From a checkpoint of a small transformer trained on Wikipedia.
Size: 16 layers, width 256, MLP 1024 squared ReLU, 44.5M parameters.
Training: a variant of Adam for these matrices, 695M tokens, 10602 steps.
Each number is 500 + 25 x the weight over its row's rms, rounded and kept within 0 to 999. Layers, rows and columns count from 0. Numbers have three digits each. The size before them is the row's rms in percent of the matrix's.

# down: layer 11 MLP down (transposed), 1024x256, rms 0.108, rows 957-981, columns 0-127
# up: layer 11 MLP up, 1024x256, rms 0.121, rows 958-981, columns 0-127
down957 087:514516518486525457567559470469516486499541479525525501486483474512494493511508501478496491517497461502532486504481474495538485514483490491547449509515523482514496516454493514456513500499473529495496508506498478514514517463532523502456503473489458493481481486537493570481482491522527486513486509509459536546508519479500444494497501501509476513480452507487490485452528510500527479642459
up958 097:498505492493480487494461489493479483483487473462512504555491484499497517553520531484483528490474489537516458521519511508506501506528516511459506503518465499472503520491456497492512498471502492429495477475476520521478516498521476499464507502508505518538493483471488488494516518508543534478515500512501523523473502524490501475478549470491490537508502489497567527526514504527536508493528
down958 098:509519505509489493563477506506515523516498470497470511513511501483514517497466486524515512531474476511444500495506500493502489481514491487508479487504443470520531474514544540457502517480516493484485471534481480474463510536545494523503471472484561506510480450504506519533462498492523546540482486480475531517469450502473460546486484527495464464503504466526501469526519506513502505540499
up959 092:498505502488509503558505485532499472566451498437502446497519528483482504463450545504531485539502482473535497483509486499525478474547500534520485487548524518497473526477508539479465476502487473527484503509509513479506478511460548515542493515491504468512504481509501529515496510465481495444477503514478520520518515501523522498456481468513492540467497518498506490488502555496493523467507
down959 096:502525517534523502531489513510492520516534446517507500477501503492453483495468538478459491473479490430521460472536484508517499470494480544522487487489496526503508464507465501469476539501494506518492479490463516540521499513526447538447526517561468502509504484511493498557528528521476513434520506513497489515510480521526451493504508495497497503468485506528512477549447535458510515502493
up960 106:515478463481538483562493522515481477501468502503460450493492494475479497488507530498512471488490520491525500545494511482546488492491525554514507504476509515455543545491492515486440480476513499487511469514503478522487473480503500505485498503531484541540537511492498474507515513499478544453486559485507499447528492502474533472482494513531478523474491514482504507442508518481506501506520
down960 102:483472439499501456511500512512510530525519542510489482475536523466498510517469525435497483496468515456496567505475515497513504556523506522487537491534503477498510495522520485506507518506475480486528540508521482505471510504476507528491500510485523515510513482491504494484502497541507571495470520480480480522523473459477514480505566478564505481478516507479470494497479480495460496505460
up961 103:483528497508472507499507520478461508501516520514512458509460511519502465473506515490533495492486504527502458555532496480492510508484509580518480498476495545540528516456529501520469480533524502477461480510508478531526489477504468474475525508490470505554437528479512499518513510511514463488518476525514440483504492469499557505513519538489501518522463526468508505460498558507485493492505
down961 098:483449422478481484493506455520529501482477500511474495489501460546476477494503444525522457492506483520497498487487502456478492498510527530501524535515509525492496494491539519558439485516533431478522496497530487518490519505516487498463492501504486517478508508512483491485498520514564512470471480471493484484518490497544501478468507521492494535532518521490494520481531537502486517541466
up962 106:499527491484499483521468497465455516476464528469547519487468462484504503500484523501462486475509495513483529545535483484530490525484509507543522475476482484495455553446498508534487470513512524501429536511434530545494490489531485473514527494490456515497518568516485533504538520514539474503499503540532494497515464488480516490465529547490494534503489515506494483478478503482499485482511
down962 105:522481505507513482493464447483490489529424560509512545503502477501480433500504500519475476488542562506523481505497510504463475511519467464519503506478511539495511497515501528473487516504477576579514507539498462485467489497542492484551509449527505533472508506527476510513490509512500493504569503510475540511532511514502461496546502492500470536542475462497467490487472507516522491561459
up963 102:495498504511477479501506493516468450508432476517481447482511496495513582458505481456481478501481461489496471506494491503500488530529501512510474475512534485485516565467493490518479482506495492488530518527458509447493484536511485507537516498493469518510491536496480427539506500488523475459503464495497536479507476499509549506443508507505490517527514525493481505489520508467493515474466
down963 102:471535491493512463495490491513526509526497504511484523542510504471518484475498481495518454518490524490499485526444456486493508504541513529471526492465506483515533491496503517532510480505482488504508520523507485505495531472490471510518482525528491522562480492480497486518476492532492486481499439547495528480502493492496488489491456460527492532509493507506467522443464444512467491484466
up964 117:492429506498522517463497512512459520498417490469534518504464474531525508504506497504492489539474509532465494489502469479482500494493563526494494491460514515486542503509512484471529482539484477457469496486495494451501476505500464469509482516459522529464505528492544457539480500546529481496496478492514502526509536471491486501486523491544521520559513523482490478525509517442518475481513
down964 112:509491503502516495498507569500492512515516470506416505507483523520541511519488488522506502520441501500501523472494535496529505463490510494478489514499522497470461511531512461513505489543494454493503471492478528503543525487482471521522542513502518541528512476483495474539514528506498506520488538506488549518538494471513522497488495480511546478511494514473484515539524556458482494455474
up965 088:477474530499505528510516495520495510477496448441495466505464479495496481503502526494497539526486516528510501502534519529485493511525487508518475469498496470501474518441486484531433493527485443492515504517469464514530518489492501528506487519491469524484508510490525505471475513507517485458523550566522507458494567525450530506446546582518492529504481514483542511483500523527499500506513
down965 091:512470543517531443489505531486524490467486497502522494527477485491518499508511491514491509500535517502530508487491497496522464493534489519487508533472497461474472484496527536487492509512514463468508501510448515486501515515471464457494511473477476463508540510506542512496516484499516473524465538528471507465495514519432510512492527520505494511502470507520540499495531503526520489647479
up966 103:498525519488478498497513488501475493524464464477498488537493503493528473510516475473461505544463447535470485491496455525559486494512541517505473490517505522488513538511490452510497500507501472506485517476463440464531509482528475491496498487520459526514504473495478516507497532492524494484499514495488494490522480475452507447471493453493457551502525487476495506510524504492542507477478
down966 108:482509557497553482538501501511447447474493480515491488486557529489499534488503454523451455520508467451489475493483513500532484515536498516498494527514460485491521503552513525507519523482497459519503508461523487493478512517518480526464504486478550472488481551476521493493516531519480496512509528480501503523491477521490493508466486522524507492493472500508509463504507547496497544671496
up967 111:490508506499500494539503530506451497528507512508468478511488491583499526503505479509507493487513494535486487483519470510510485524501495529508478483533469505514514554489522505540506506502504480512536464479462475500483474507490517471509528476499505482485509455488497523516502492568515504507487499519496470520498508481495535516528469488553480492502516499471518533463486529499479453494493
down967 103:479489487488476479492551505525519502492465510514489489538501494497530473516497516536499474542490501509489479514482474499520523489547517521497512500551450514535465503531500493490553535486532517517521450451457472514522477490530490484501521477483457557506468466518548459457514491497518454485535527500491485481462542494502485526513508497498479512507463462537484531489492475516504479476529
up968 101:497492535506533513522527479525483511493488495496521495466509443470513528457513545504486486523464450571502474519489500471490460488529506496489470495496478506447530525475492493459486471524466464491513520504453490460497523475492477557525481526487463491511479467546505529516516492501534464469527493511463528534523523483500545506497520482489508534490478481480522480505503510462510529483488
down968 104:500510521497511479509544511527481499518497545507514545512494491452502508484499470468496525474448508502530457527469474519493542496500467537487501492507507505491485484496505528475528488500489524471492522471523501527476554474498528488508460446466481525527503458529473513475527504506521492489523473505512541530481501467470468475521471482486474542532473432484477493466500481493498508551483
up969 100:460497520482548494515471505484508478501501491516512505536509532492503455481512512529475493471510501492519478492490509493517497480457516531511511454506519558509437542476502475522502509478483483497487458498496497451511490484529503501534484544489518496494440531494520479534492544514505489472537482506478537477465539491459495528483504497483493471516503488477499525481491514470498523485528
down969 101:532498432535482518527454493478522520487498488511485479457471522507493518535539496496502488497483464536522493484504477478498491518505523487483498518507519457511473516542530488548500482468470487563492454485451473448487517463477484465578495478499524479515549493485435500510521523460525521539525512465510495524507434546506497558506545520507523504531521505509486466531507509457475517481511
up970 107:493459513475501486529523464486535474489529506495504525529514481543517518488498524506473496517492490516462505498500495503492487528528517501484487517464467518503527529513511473510484508526523461499522496475505493518508547541469511499494499544485457533506488487474496474541511486548503503486483472507483524461516509542514497481446546488535473501502537494503496526495441552527507503482497
down970 099:501541505521486504538554513482477477485515503540491499504505517535493483468513509492480514483504503443482530523487488491497491481516506515479505459481472506477532496447517510462491494536538503504499532509527527517508491489518479488481500496501501507501476568527545496511506501464495510465520508515491511506501534537518522512482524496496487499517478497510547495465491505503513526604527
up971 097:502482514473542515528518500490521488469470498506516473467532515535539523529475519488498482488486489486516529493481481470565533541508494468482487473498510507489510485498512490519487506537485473493515520503462475505480480549517502518492521550490489473543516489461459460503473511532495509514472502498515519452534464476471512490468518489458481506475483507527574489470498497462523490497519
down971 095:500453496504482522432498495491489479506466503431492511519494485519460490496533505495494527519492470507494490534473504496498506511468494517474497492517544483541481483524484534495430491494527454537480514482503502463511581476489529514478511505548512478517463510528521506527513546519516480512516518539541479507532523497526473504509495496481530523517497493483478499492499512475490496475508
up972 108:464497501508486509486525508523508492553447479448480492491434482505532542535495524465472494510506469508541505565545494464549523495527492497487501513493485518506476490471484479511510457468490515528501473480455482480539567481451513512491525519516470492501464527466508505509503530462484470513476476538484501506499468529519532509493493506483549470491519537469537541477494537473539464488539
down972 106:539533497476494517502487487500510477526466544483472490491478433537515522515541532477451493487546524479529506477537468526508504487516472513524544536526514521567550467499525517487526480498500510521497515503441503476513497499504527468496485528506491469492525460489544516528550522479532473500523494547506485528485492514503493512519470507479481478504489467485531467493531505501529484530513
up973 098:481485543522521505549487509490503496476520524501497499520446486577534568506470475487463500488442527505483523523523466494507525516504492496529459519502486477506522474508514467527523531497504522486453473504524526466497450534506497501497486488467503529499460512459484501536544497520508514487494470491501472541516536463488513502469508500525529453497483473532528558526496544512481515509504
down973 099:505488484468503481499494463510527494530486491489468481464506482468501491535474509502462547464532465495506450517492475467509492462545491526515469529530499512480500504498514564511465451517479489494493492512488450511471474502511521505477493470523507510538471526505496520471471491543525470494487500500496493489488510538504479466522521524477487458481514486458481514487522470512471511525509
up974 103:518491532471489470481450486467487508517523505488481473538520518493528500481502503473532464509515506489535487521537519528503482520514492520463498524516494540468522493494466521448485505536507482493581517500527457459483501524501486518477466520515495532520528474500479505517501485554531520490499514478482500542480522526473504462510542512518501547498541490440541523528483490503517473509505
down974 100:504474477487488501477490490526523535467498493520510495514518471502522513536498503543485512521519535566502500514530503496511482486527496519481534447501500475514495452546488528488501477479503539513498444554467474552446490525490502530528505509506469488521518505511516547515483440479538539476515481491516571479451485516508518490552515542475504517513525461511534516511505524507511503526512
up975 102:468503502439494502525509493476482516477520478493537497537501498505467465517519473464484522507462501518478539474482489516489462513488513546489512474491501513469523494514486484541484475528507484504525496459506484475535499496503496521471479526496531491508486463492462516505477500538497502452500494512471466470505526481512462495497532483538524493531542493478525497540484480479513487482513
down975 100:486489498464445486483522478488467490520517458494531503495487488473474459523521479483469503497490486527496459467523481489489490528560527529494510507495499492495542494513473509530487482507509474500481510482551482512504499486533505519467482488488524516484501458495501501519468497547489564510511485537500453482528511490492500472459492484502550459505465507492506483479508444525503464442447
up976 097:494490504486525523487502488522461501488519515499519497464468474500495490512501518504456487518482504485476487530522501488517474527485499497487484445544420512488569512436461493488478489501531500458492536477486528489532525542537508511472496502499442447507533485496538517514513585520528503524491511505501494516529497513535466466484527499476484480501552558522508501556490470496507505490529
down976 098:498457470482504491484443485481487484488505573440499522512505502479529533460509510501476556511475516512501511533517518470487515500529502517541499540518490492513519528458499485457503538478482480491502494510496494501462500525487533449505504509514480459473513495479518515498536493505545525550501514515467510511490510494478476547471473524494460502499506481516520453508467484502558533479545
up977 094:500519535519497522528514475503535506498510506521526492449453538511501536454492551473505495515470497520466470532463525506490508515463456513496491540519501477494503499455529487491513508484480509484502525472462487509506471516521515487506546493487463491510451465508491499489485497451515527440521457543464550505491526512481497490477498503505481523485528510507536499520506528489473494478473
down977 095:502503517522522484511505454520453461491521501479510500518510495487503496487461530508539503483492453491522504478476531523495517505560507525499513506511502470545513471448484507429487552458498513515519489477507522534476464496500483479502461473505507509507462459517528517512477469495505503510529490510479497550534480521529476531472481476524504527477540484543488491501516496505455524527518
up978 105:494507537484548503505485527456521497516479472477479538466510538505426529501500517513511527509469474532506524538508483472535522465523503526467508489518495493476505460483492492524468520535485446476499467518466475517490491508576490517495532493455515455500496545506455530511493546519551526536495516546526507483475529492472522520472452484531498529508477496483525484478447490447513543483481
down978 111:529487477490452496464502503525522499518512515489442534490520495496505531516469483518473497539518478546501530508482522527503544474507518503528513497508492493510518486476480452559524526548484519485524494488488509512495454494509485506484481482506518479466492506488480528544525525520509586500528454472521467487500487470504519507476510472501539556511508489475557526489460531500505456490477
up979 118:458484508469500515507520477493498497483502471536482466507538470521491496497491532501530481511466508521505532506532471505499481481534503520491505485474537517505524501471494505483518475479516504486516477463523491511518480538497452511492472521500455482556512498479494446505531514552494494491480482515509535480515484478534504530520500521512492486494524512478486540481457484509528499475500
down979 108:520508509512492503515501527512537515481501520496481515512498520520476512508508512488484500520512487495481498460442461484530548506471567478475495479525467549525498537505511502507505483509476500492491518506500504470483509475596501481490468476528514505517505508491470555530503496517501497507523495494503482506524478483429479480505504510497523487513469477514498523532523505509473521465524
up980 094:490487498485487514488512480517498511454518480501504540541465486480544479514451496455458491499530514497525475518525496499499463523501494529501473502456509490486517562523485488528450508523500478483518536459472498502510473540512503519534540520481479507507479504504516507532515537487543513509521515512512524494514480530477466464456508488468488457501498507501513452485408500526534530487510
down980 098:522523466493504503551534498495467482462503498507548463525524538526485544484493495475469515510505476454502507449481573505520513484527499522494496515499480514529541477498453519480496514516489520532504482491469520538489484513520462481522527497487520491489538509531508495466508548470521503512499504466535484536483515481504554550521507539515529501497476479537509473510510478485469501557509
up981 090:504528499500500476516455480500469489505470478528520503500531503489480468502483518528447475480502503515521521480502508473500524522499539529486526503525517513501510551445480497516474469516515501444492535516475459498486533494515515540458539484501517472480497472498552540510477532533470447503506485484504487483491505511455498487472475522526463505520534505472485521485497466507536544468512
down981 094:474517518503472481488535509473493503482482484512510506507493462544470529515538495466463407460505469476485543510506502454479502487518472504535490472492510477492483457516497496494512490512536491491464490491516509510464427453520514532518505515508476486502504528459509474496527540495523504474446510501496498478502514512499469484464497497487491458521485486510471480498495552485517455591488